Part of a small language model's weights: vocabulary 32768.
Each number is 500 + 50 x the weight over its row's rms, rounded and kept within 0 to 999. Layers, rows and columns count from 0. Numbers have three digits each. The size before them is the row's rms in percent of the matrix's.

# up: layer 3 MLP up, 1536x384, rms 0.0831, rows 1177-1236, columns 240-287
# down: layer 3 MLP down (transposed), 1536x384, rms 0.0796, rows 1177-1236, columns 240-287
up1177 105:492485441402641540504572548449510480556457459434528484565517492476597528471567476528510439501446562462431426592588533486413568523532530571486448
down1177 086:474502504473562593412528490584446508455578456431506588466458491427583532649433501467522540474540567466447456477564423494477519474624540518592378
up1178 095:509468471410544472421475532454465499472492499488563416611431506562471563519454452483489540540523506562509452540545484473456482456478491561519459
down1178 100:524527492429495522560465583549564526441546564432452520445548602424488532470483435461455445403482514516510564466475466482503437513431444472436528
up1179 109:449430522499495495535589495479497502517454579448516549501540516416515494466494500526527546525505454480494485463496453539539491527509516509563513
down1179 105:552512557503502515490545479504505507539475528405462535532490519461452519457529510512480507485545553475629462462502520502493567436540475551580385
up1180 105:573545571462581513558558487530473519524488435443483520461493504410507401541519471544528504515569614518508454499543482496500561432497430514479483
down1180 108:471492546554357517398539542524559567527504494579479507535536536486564521480513470574501494527585462375518491511532494438504512489434525538538463
up1181 104:576396568497439510478487591466529507429515395566479375570559510450424576477466455493475577467601394547455434548489518458505510482494575521499511
down1181 106:398531455502469417500481500492518432471504528453468554570413479539520559534441501523602416519462470520478477553511559419528536539504481533534480
up1182 109:492541509485429520456539479546536491541535436350518437482594476520530548489491500528463501488416532596512470513507540549510464544442486515410471
down1182 116:497472517460452431418465538577523473510537447514538514583506482465501487472514469544560556513390402436568500344486550555538486514496459482514517
up1183 097:443533494438546523495526556506493556502407503455400507509621486568452468442574529448531447450481494468402483497426436492506536494442575539510466
down1183 104:505526440521553397523464491491552531333464435468399472498500500391469527530523508438449538511540474552517521487477499505527469557506557533552483
up1184 100:470511528624490535489463576468439549359467507472489405511502490492478525427531648543482532531471521428417482507410464486456554485421614442451457
down1184 094:629485555455498486418417493540646432658483491523464582521502512540478414531481407567398538511494583525607534540520485548468412557513487460578459
up1185 095:509541547523486477531662478566448446486470411510371504479423438489531460487575470488489414501454523586602547484494589529492476450479530524522585
down1185 097:485485472478414448392472499485400612471477550533462469507508563530595490542487619537580448480578580449465437453524547478504604421501539428468518
up1186 091:569492547518532436461449512433422532495483579508466447511449582476371584553468516454462538597631501453659488485600508530493516571491473493476567
down1186 079:418482504417516490548549465543493476521498483336503613518431397529591446428481409544507463416442521503382556520441521488552443488457515455557424
up1187 101:469509508533473545558523560584496502462456433472444430534400555539505548463475466451490457466522520535415496475458489569435470480549520501529494
down1187 087:501544497518567485525447487443452566499444474526503516432594517473513495509536620608556517474540471595595481553559409464507419561468486508467499
up1188 106:499466535504467371449489554474493618541499529553493632427489494456593492501463585587479558486536491512613411399381519562506426522518397487509452
down1188 109:446602584522474542469462514499510539377375540496547462563551370548440511530503485475491476471550481513389527470532499406509551537491470455469529
up1189 103:546487520441494487409513481521501450546557526576494514471458446349573416539521522533477556556467525612549493484517509506601468541498420440484532
down1189 101:399507514483440508540586550511595485494442546459507491525477543536528602490409441551448504447567494402475531454489509497464576574498519499554481
up1190 094:532516564457481498463548527514477473496618434491484461490531471485527486442525397423563477523495508466527493515460488453446526490495467518446484
down1190 101:463515495450509438541538582402489431619486517467539524446504540419489386442525496495496502515485508553510502493529334394493473515468468414485506
up1191 093:541498547474428543497433467449548531568527581486471495506428515477468508593437542513498472488542548602471508478435569517476507529436484408552429
down1191 096:437524507447524521482555536616502457316530570535471577518589449547448496529562519482515495466505430476418500502525471490566486515567485447537448
up1192 103:439443485526466446413511437536509602456520517590508471520526515446536502526567455526514508492500485452550513461499438476545520582481494499510448
down1192 100:514493457505459504464442490421475486532428485465463456495462485484489530480423515519484504514574581525503460496581500437465455499576499520478522
up1193 104:471506475479416504390513512457461519601556550380498405523535493465537490586484405400442486497472471460613487411511573541532526461497531479563500
down1193 096:543467571475358532470465511451580484609515555355438509582561539494542474469444462521425508517398450524500563382512424512459627566489465468491523
up1194 094:540542485377549437472368510466627411447471538457531448472503430621476505472523335477484528541513551556519550530454564549620482511602619462512433
down1194 095:504475378540513516412518599565527625457554468502455553375588511488555462521488513521454407499495449438486538477500446486543468504465433597465542
up1195 102:502378472471464504539486530561480516542511499473466519550518461477536455541558503547453474572554550559473503550488454482434419507515504538585449
down1195 100:526502585448562485371611466434439518484504482470514482415407482578496545420476506576491473513435546525565498570472501497571455410510488509424667
up1196 101:545495494561541486530474443505469461504530507485506393493515499523434476416446570542461523573549507459458470446495564597462495564464398480481481
down1196 104:554453479473422485472513505553525522437506602442564515501452558522640555513535470516550516493477526526491507591545482317531430564446525461459491
up1197 102:462469537577516636506529454501505471558540454504429494484526447514381517439527542504568486446469468494474517637449455456560496514476551547547561
down1197 097:560440490460419478483504469544493510617473395515504405494471522496516548515515521490418551476518461523538543510551428524535556472477463527475452
up1198 104:552526516441562527560476480440449491605533498525533512448538494519451491392560541524491542506574449488478434536523566526396592486524503464504538
down1198 107:485553499447455546517550496525518405478575497559551465489654449509490459544513521543536521448507501566509431491521543519416433422620534427464462
up1199 102:362442524554540516484589542452474480554545488523541455595503458578470575549456460518510522518425403493517530491497500513592570530496460524531465
down1199 097:532460460547499429550494576625489528550549495463587478391568503490445431485514408467491556493533549476437536525531473444516488483530519493589487
up1200 095:510490498467508499498483487509487519501530483522486463552580508459532468361560547589524503578526503448549545493501571577538500524549458416549529
down1200 098:535513568514617481490526475480548468426488471473479562471514585469499448554410574516503559589497537527457473498474616530506365470525538512499499
up1201 104:450460494454551402434576467515525539466523466496461531499517465537544343512534467516500491506448487427409486531550580447445533401554518491503504
down1201 106:438394431488400529444474552467526551566446477504472488564436544390535490476512468540515416435447518443638468508575460528436490421584501467523524
up1202 090:509411513459581519428521570476551457539468556460477519488590471526429445534512583576521547415491536453495437568515431528483496466297563515565484
down1202 102:474501452471488467560518532507524526369494478379402397524527539476483521470556497443425525504442491471526555492468440549587451490527506509589483
up1203 105:418437415469554464408554483505461580592398531480582496499548556457427509487441553488522525543404532482442475553503521486542545515411521492493567
down1203 106:537509533484468386494519500540470512490600493467519538519489352358588437462530516488502551495546515486480496474525508504420373490505453627435513
up1204 089:541488520481536470429393506585452511478584524535421392552427462506426460546581485574428510562567454492451517493630510489511594507603456476538448
down1204 077:459550513441399569558490437473490574631420519395540495481560569487533492503569642491446547524505534551462540525650519447400544539570527493431482
up1205 101:509531479503497513427591502533500522513523501499498423467571552548538455591536502506459436424612430549468432436508489562433412438499458423453443
down1205 106:457575515496447496508513538465511499383542500507535425516479496505482436528501472482544451383552478577396501424421438480388394439469499473442473
up1206 110:415520492460477513485552582517468505635517516424510483476517530440602515481444487581528535490451499532535412489626489550502565479553652517524495
down1206 065:516483484470460521471484471485521561626507506384473545507545493439546473498466479459482592553435509555505514532516465568471591533495526518524438
up1207 099:495462466467485454470467532488586490545425463500555452495501454494579549529491455575508443479547495518509530511504493523559507494537473431539443
down1207 087:487494520513528530445605434518489491451532521500509457481478599468475500509539565476501543509525545480517425572492512490500472444546521477501517
up1208 097:467478472505560397473458487515428504418502539527554544445562460503491589451502510503519567543430525578483549489439512585507497430535483472443599
down1208 093:540534567486538540372450494519637535535454550589549481475535471454496514469459511571491521484544380469571526550513433465499456524543442508548415
up1209 097:486473454466486474507452477444481477416477540427428514504485428467398504472412439468530407448460518476479563449619447499592471527530473553513506
down1209 093:475483542429498499504457588430569558396532522438503497531512579449501494558458487489455551532438486562561443589473527568492485493508535495427595
up1210 101:403478480577401503502548593486525492468511445494482545609486473578559440472541555511581575511583548494433440513485495473513474430439514473531524
down1210 089:568491476430623464503464495415518516562556497497512479431389536425480568466501503528298498521421469525559491523564578502491452505512484478541482
up1211 101:457456492491478467524512516476472538540513439438468521490583469477525455590519497450590450497581427429456439451484609525588515553541483480378498
down1211 109:413510444523440594490512451464485459374514451558514661476506472464489491487504521579551511561538430505479510527504491425507493504478488398483540
up1212 100:502517495469497519518489464584567489482560467569493530420451492549538496508492408562428515539459515568539520472462488438494494474498560511534466
down1212 099:501557488530518451517496555494537519524449462449552499527561499451465504570475473496536488549532492530579541508448488571412469399465578442428524
up1213 097:518479443455566476488415507504488574423512549362413450528462476480573536491489512628473524542628525443466569529516428481508425503423513557533509
down1213 079:480543522563467509573533488489525414495450457529550579445522499455469492496513556398461514600380548569515519459541624513468520563554483471468465
up1214 094:514486558484569461446526378453520553378498505518459523496505543519508416465415529456464549472440537485474545554572535569493505495402479473455482
down1214 094:499535476529452537595534479468499429591491432499555515492552493620506472531504500594493445541520472463412525476572451496490529568510531517583495
up1215 109:494504423441563515469431522631324425525518597538504516498553464479520509438508512479510508556446433577568452591389423390430475494554529524518470
down1215 099:557449523584462487591518504396572449411548382516561509486484530392513471432526518488507523459531553497521500453474531523539489403475546452480510
up1216 090:536386451525530486525474443408481528531556541534533508506566484577515480553478480514521488488484521566435505556504446550429512534558485444429393
down1216 112:452572537493515529552422531553516463544550491626513520510436523501472467500426485458544509472469573431483499516570547501639507557496557505617521
up1217 098:502527559538577539519526476600460563621583533435498545487489530493559390475456474450448476537530508466477446457574499514441521484555521449516489
down1217 095:512474552418592465487478522532487498490464456512517419557469506465509538507590472503566617514445516433581512431476509487496389501465578451537424
up1218 091:278490520498538462523563533478406528395500430461482559540549506431460523500475458524451512431492584509486442544558501475531423475495552520523448
down1218 095:552496488508546502405476501501569495518444545517499509444417520510521443440501593470499579545505509517472559518418516527482487537485483533509480
up1219 100:487441475455468596435434476450534528416520564554475476469507520501375471427490493522479543546527456517508532491489580580517545495477520440488577
down1219 083:548547562560445489594490507549493478549487480471530578494464538497587537541493511439467436431519469524471442534567424390433427476558500503460422
up1220 108:462476573531493440407513416516441601570422468468465446445579483512556580476450451431497514573427513566587415505537564512535534539461601507451521
down1220 072:485462452445517524470528514526450443598442505355499489501573486483572507494495538444512499550492513556591493482460439504440518494554586448417479
up1221 105:528523519523410518491570549567558500576552520511512515572520542452470426553458549551517489538522430543454441502515452448431454459510495439563459
down1221 113:516434505541568528447485546496513477582473455504612515389435484547578539432478564640488562551504432469518491507483480511413531460484401445461457
up1222 109:455507478502550497432488552520605564543433541438502383487496472604506514494542481502440601512516547543420543479429470413437481495473537514515488
down1222 113:443577479549425517428556546456540448532463495521528442504548537460495522457511490458520507621440514495494504597480459535525464486509486483447538
up1223 105:487543494497570433510555485557519472551508588540551497550421475437474451465512556582430506579423590512531572531515477542481437551575504499517485
down1223 107:624495512468417460408490427501534495533521490487574521451538537436517472559539436612432524498513494547549552643499502537535501554492522491535521
up1224 091:590529503524455486455468445523498416558531660511574582484550459543403433552464531450473435470508473542510491500459420505551511459440533512550498
down1224 093:629489479494403468521494524489463420579552453531669559546537498484454520532502509459464428441484450470495526507446466526506476489460498462530521
up1225 101:511381514457489454494521548548598440377509446553477514543488505421492434428453414431490535486541539521435379441455556489556513486567519460468419
down1225 118:488430514433463454489552451586544457340586498569479500457465510410501518476486490489585478487531539528414354492460612440503509519520523523442464
up1226 099:587540504467541558442412510460462468567484481510490466446521431464432503551464563610564497508408441483575479520486511469500472523407463555481479
down1226 089:409442515500456427478543480508518470429499537487548598482476553528561483436568494398421550529518582504468502465445395434518571449435598468551452
up1227 098:504535460486452538441441502465497499551523525492509486508452497506472467562532503454474508484391502542463461561504518464444567450523459534513492
down1227 095:471505477457569567507495500581570504519511547503442546502527552443487420515523595472573568532541517494545509490451518558514536450607513415418531
up1228 098:556555493527587466506508491495494510481542445501462501470414387476481410551558465475491592581536458546470545518436561524490510482500526621528503
down1228 101:621456542537423527505396522550349533555515447459521514507514461498516494465504515499521540528517475485494532455541459500544509462482493544507485
up1229 102:434407445555483583458552528534521480483434500491482521498466398527466439483541552471497548499505459487497518505453537567511415506511519556557511
down1229 105:620430468477510450428555471543560497529560451463546523573392478509587489448479499557473478519464510483417571466475515529496535420487540581684599
up1230 099:516531520410583472488496527511530511519493583501453534471473467527450451472514529559526554356481477504497464546510456501489540466598450514391515
down1230 102:490456538473584421447583477529410554440512433485610441587531416442475508538521462532550527537529436399456533541465530499532535467469443437515513
up1231 099:572499615499498501413448457479503554438423491519467541548533407449494584573518397524510505406435524550523533478476527445565468559529516468579482
down1231 107:508499544495539507430486459526497382461574483536496569464480500476496515452484543460461475556610637529523470504536556512462543473501468541504517
up1232 107:547412443415526568538506565582495426489633422617489522503593615497539534477491473356515525482478464540499514506473531390464379413636536456518523
down1232 110:440557458493463535558527540511517545490462535455499469508560487480535571492571501534576525525490463493499527414533387494531485512480532531486424
up1233 091:493492466501440423514449464437465566508423524587528494549431508471480503508526450465511570587383542481533461570464462538501548483566522630488509
down1233 099:492490564502511452527454456499463470364564553552573457485436559461477440434559559435455479486491515522492491535372555498544444427537425494506475
up1234 103:550520571421469532432480542499448505508496515469554621393525416436433503445407512470385539577401534582437511537533546392611440477558543487569519
down1234 112:483509482562486540513382526505543486487489552554495542490531454478594467550492479594448455401531411523444529548544574481644501560509570423382520
up1235 094:546515481568505478491499533511522508511455525534508528512448483494537517488560525416517498536423499545400490493493465634506459567567484491546592
down1235 085:468460532513567492499523467558503543544558468481443490530414489495526499484483499530382550502574418512581557590431544441526568459398485531492466
up1236 101:493545475554514527557452519551510436484525464512515473497492405434394497514574507466546487521399541502441542438414556457501483475507452509473592
down1236 094:556430560504455413484542487471578468581515483486532500570470560511548505442483514462489547551521549507455439542467453563477404450521595506505546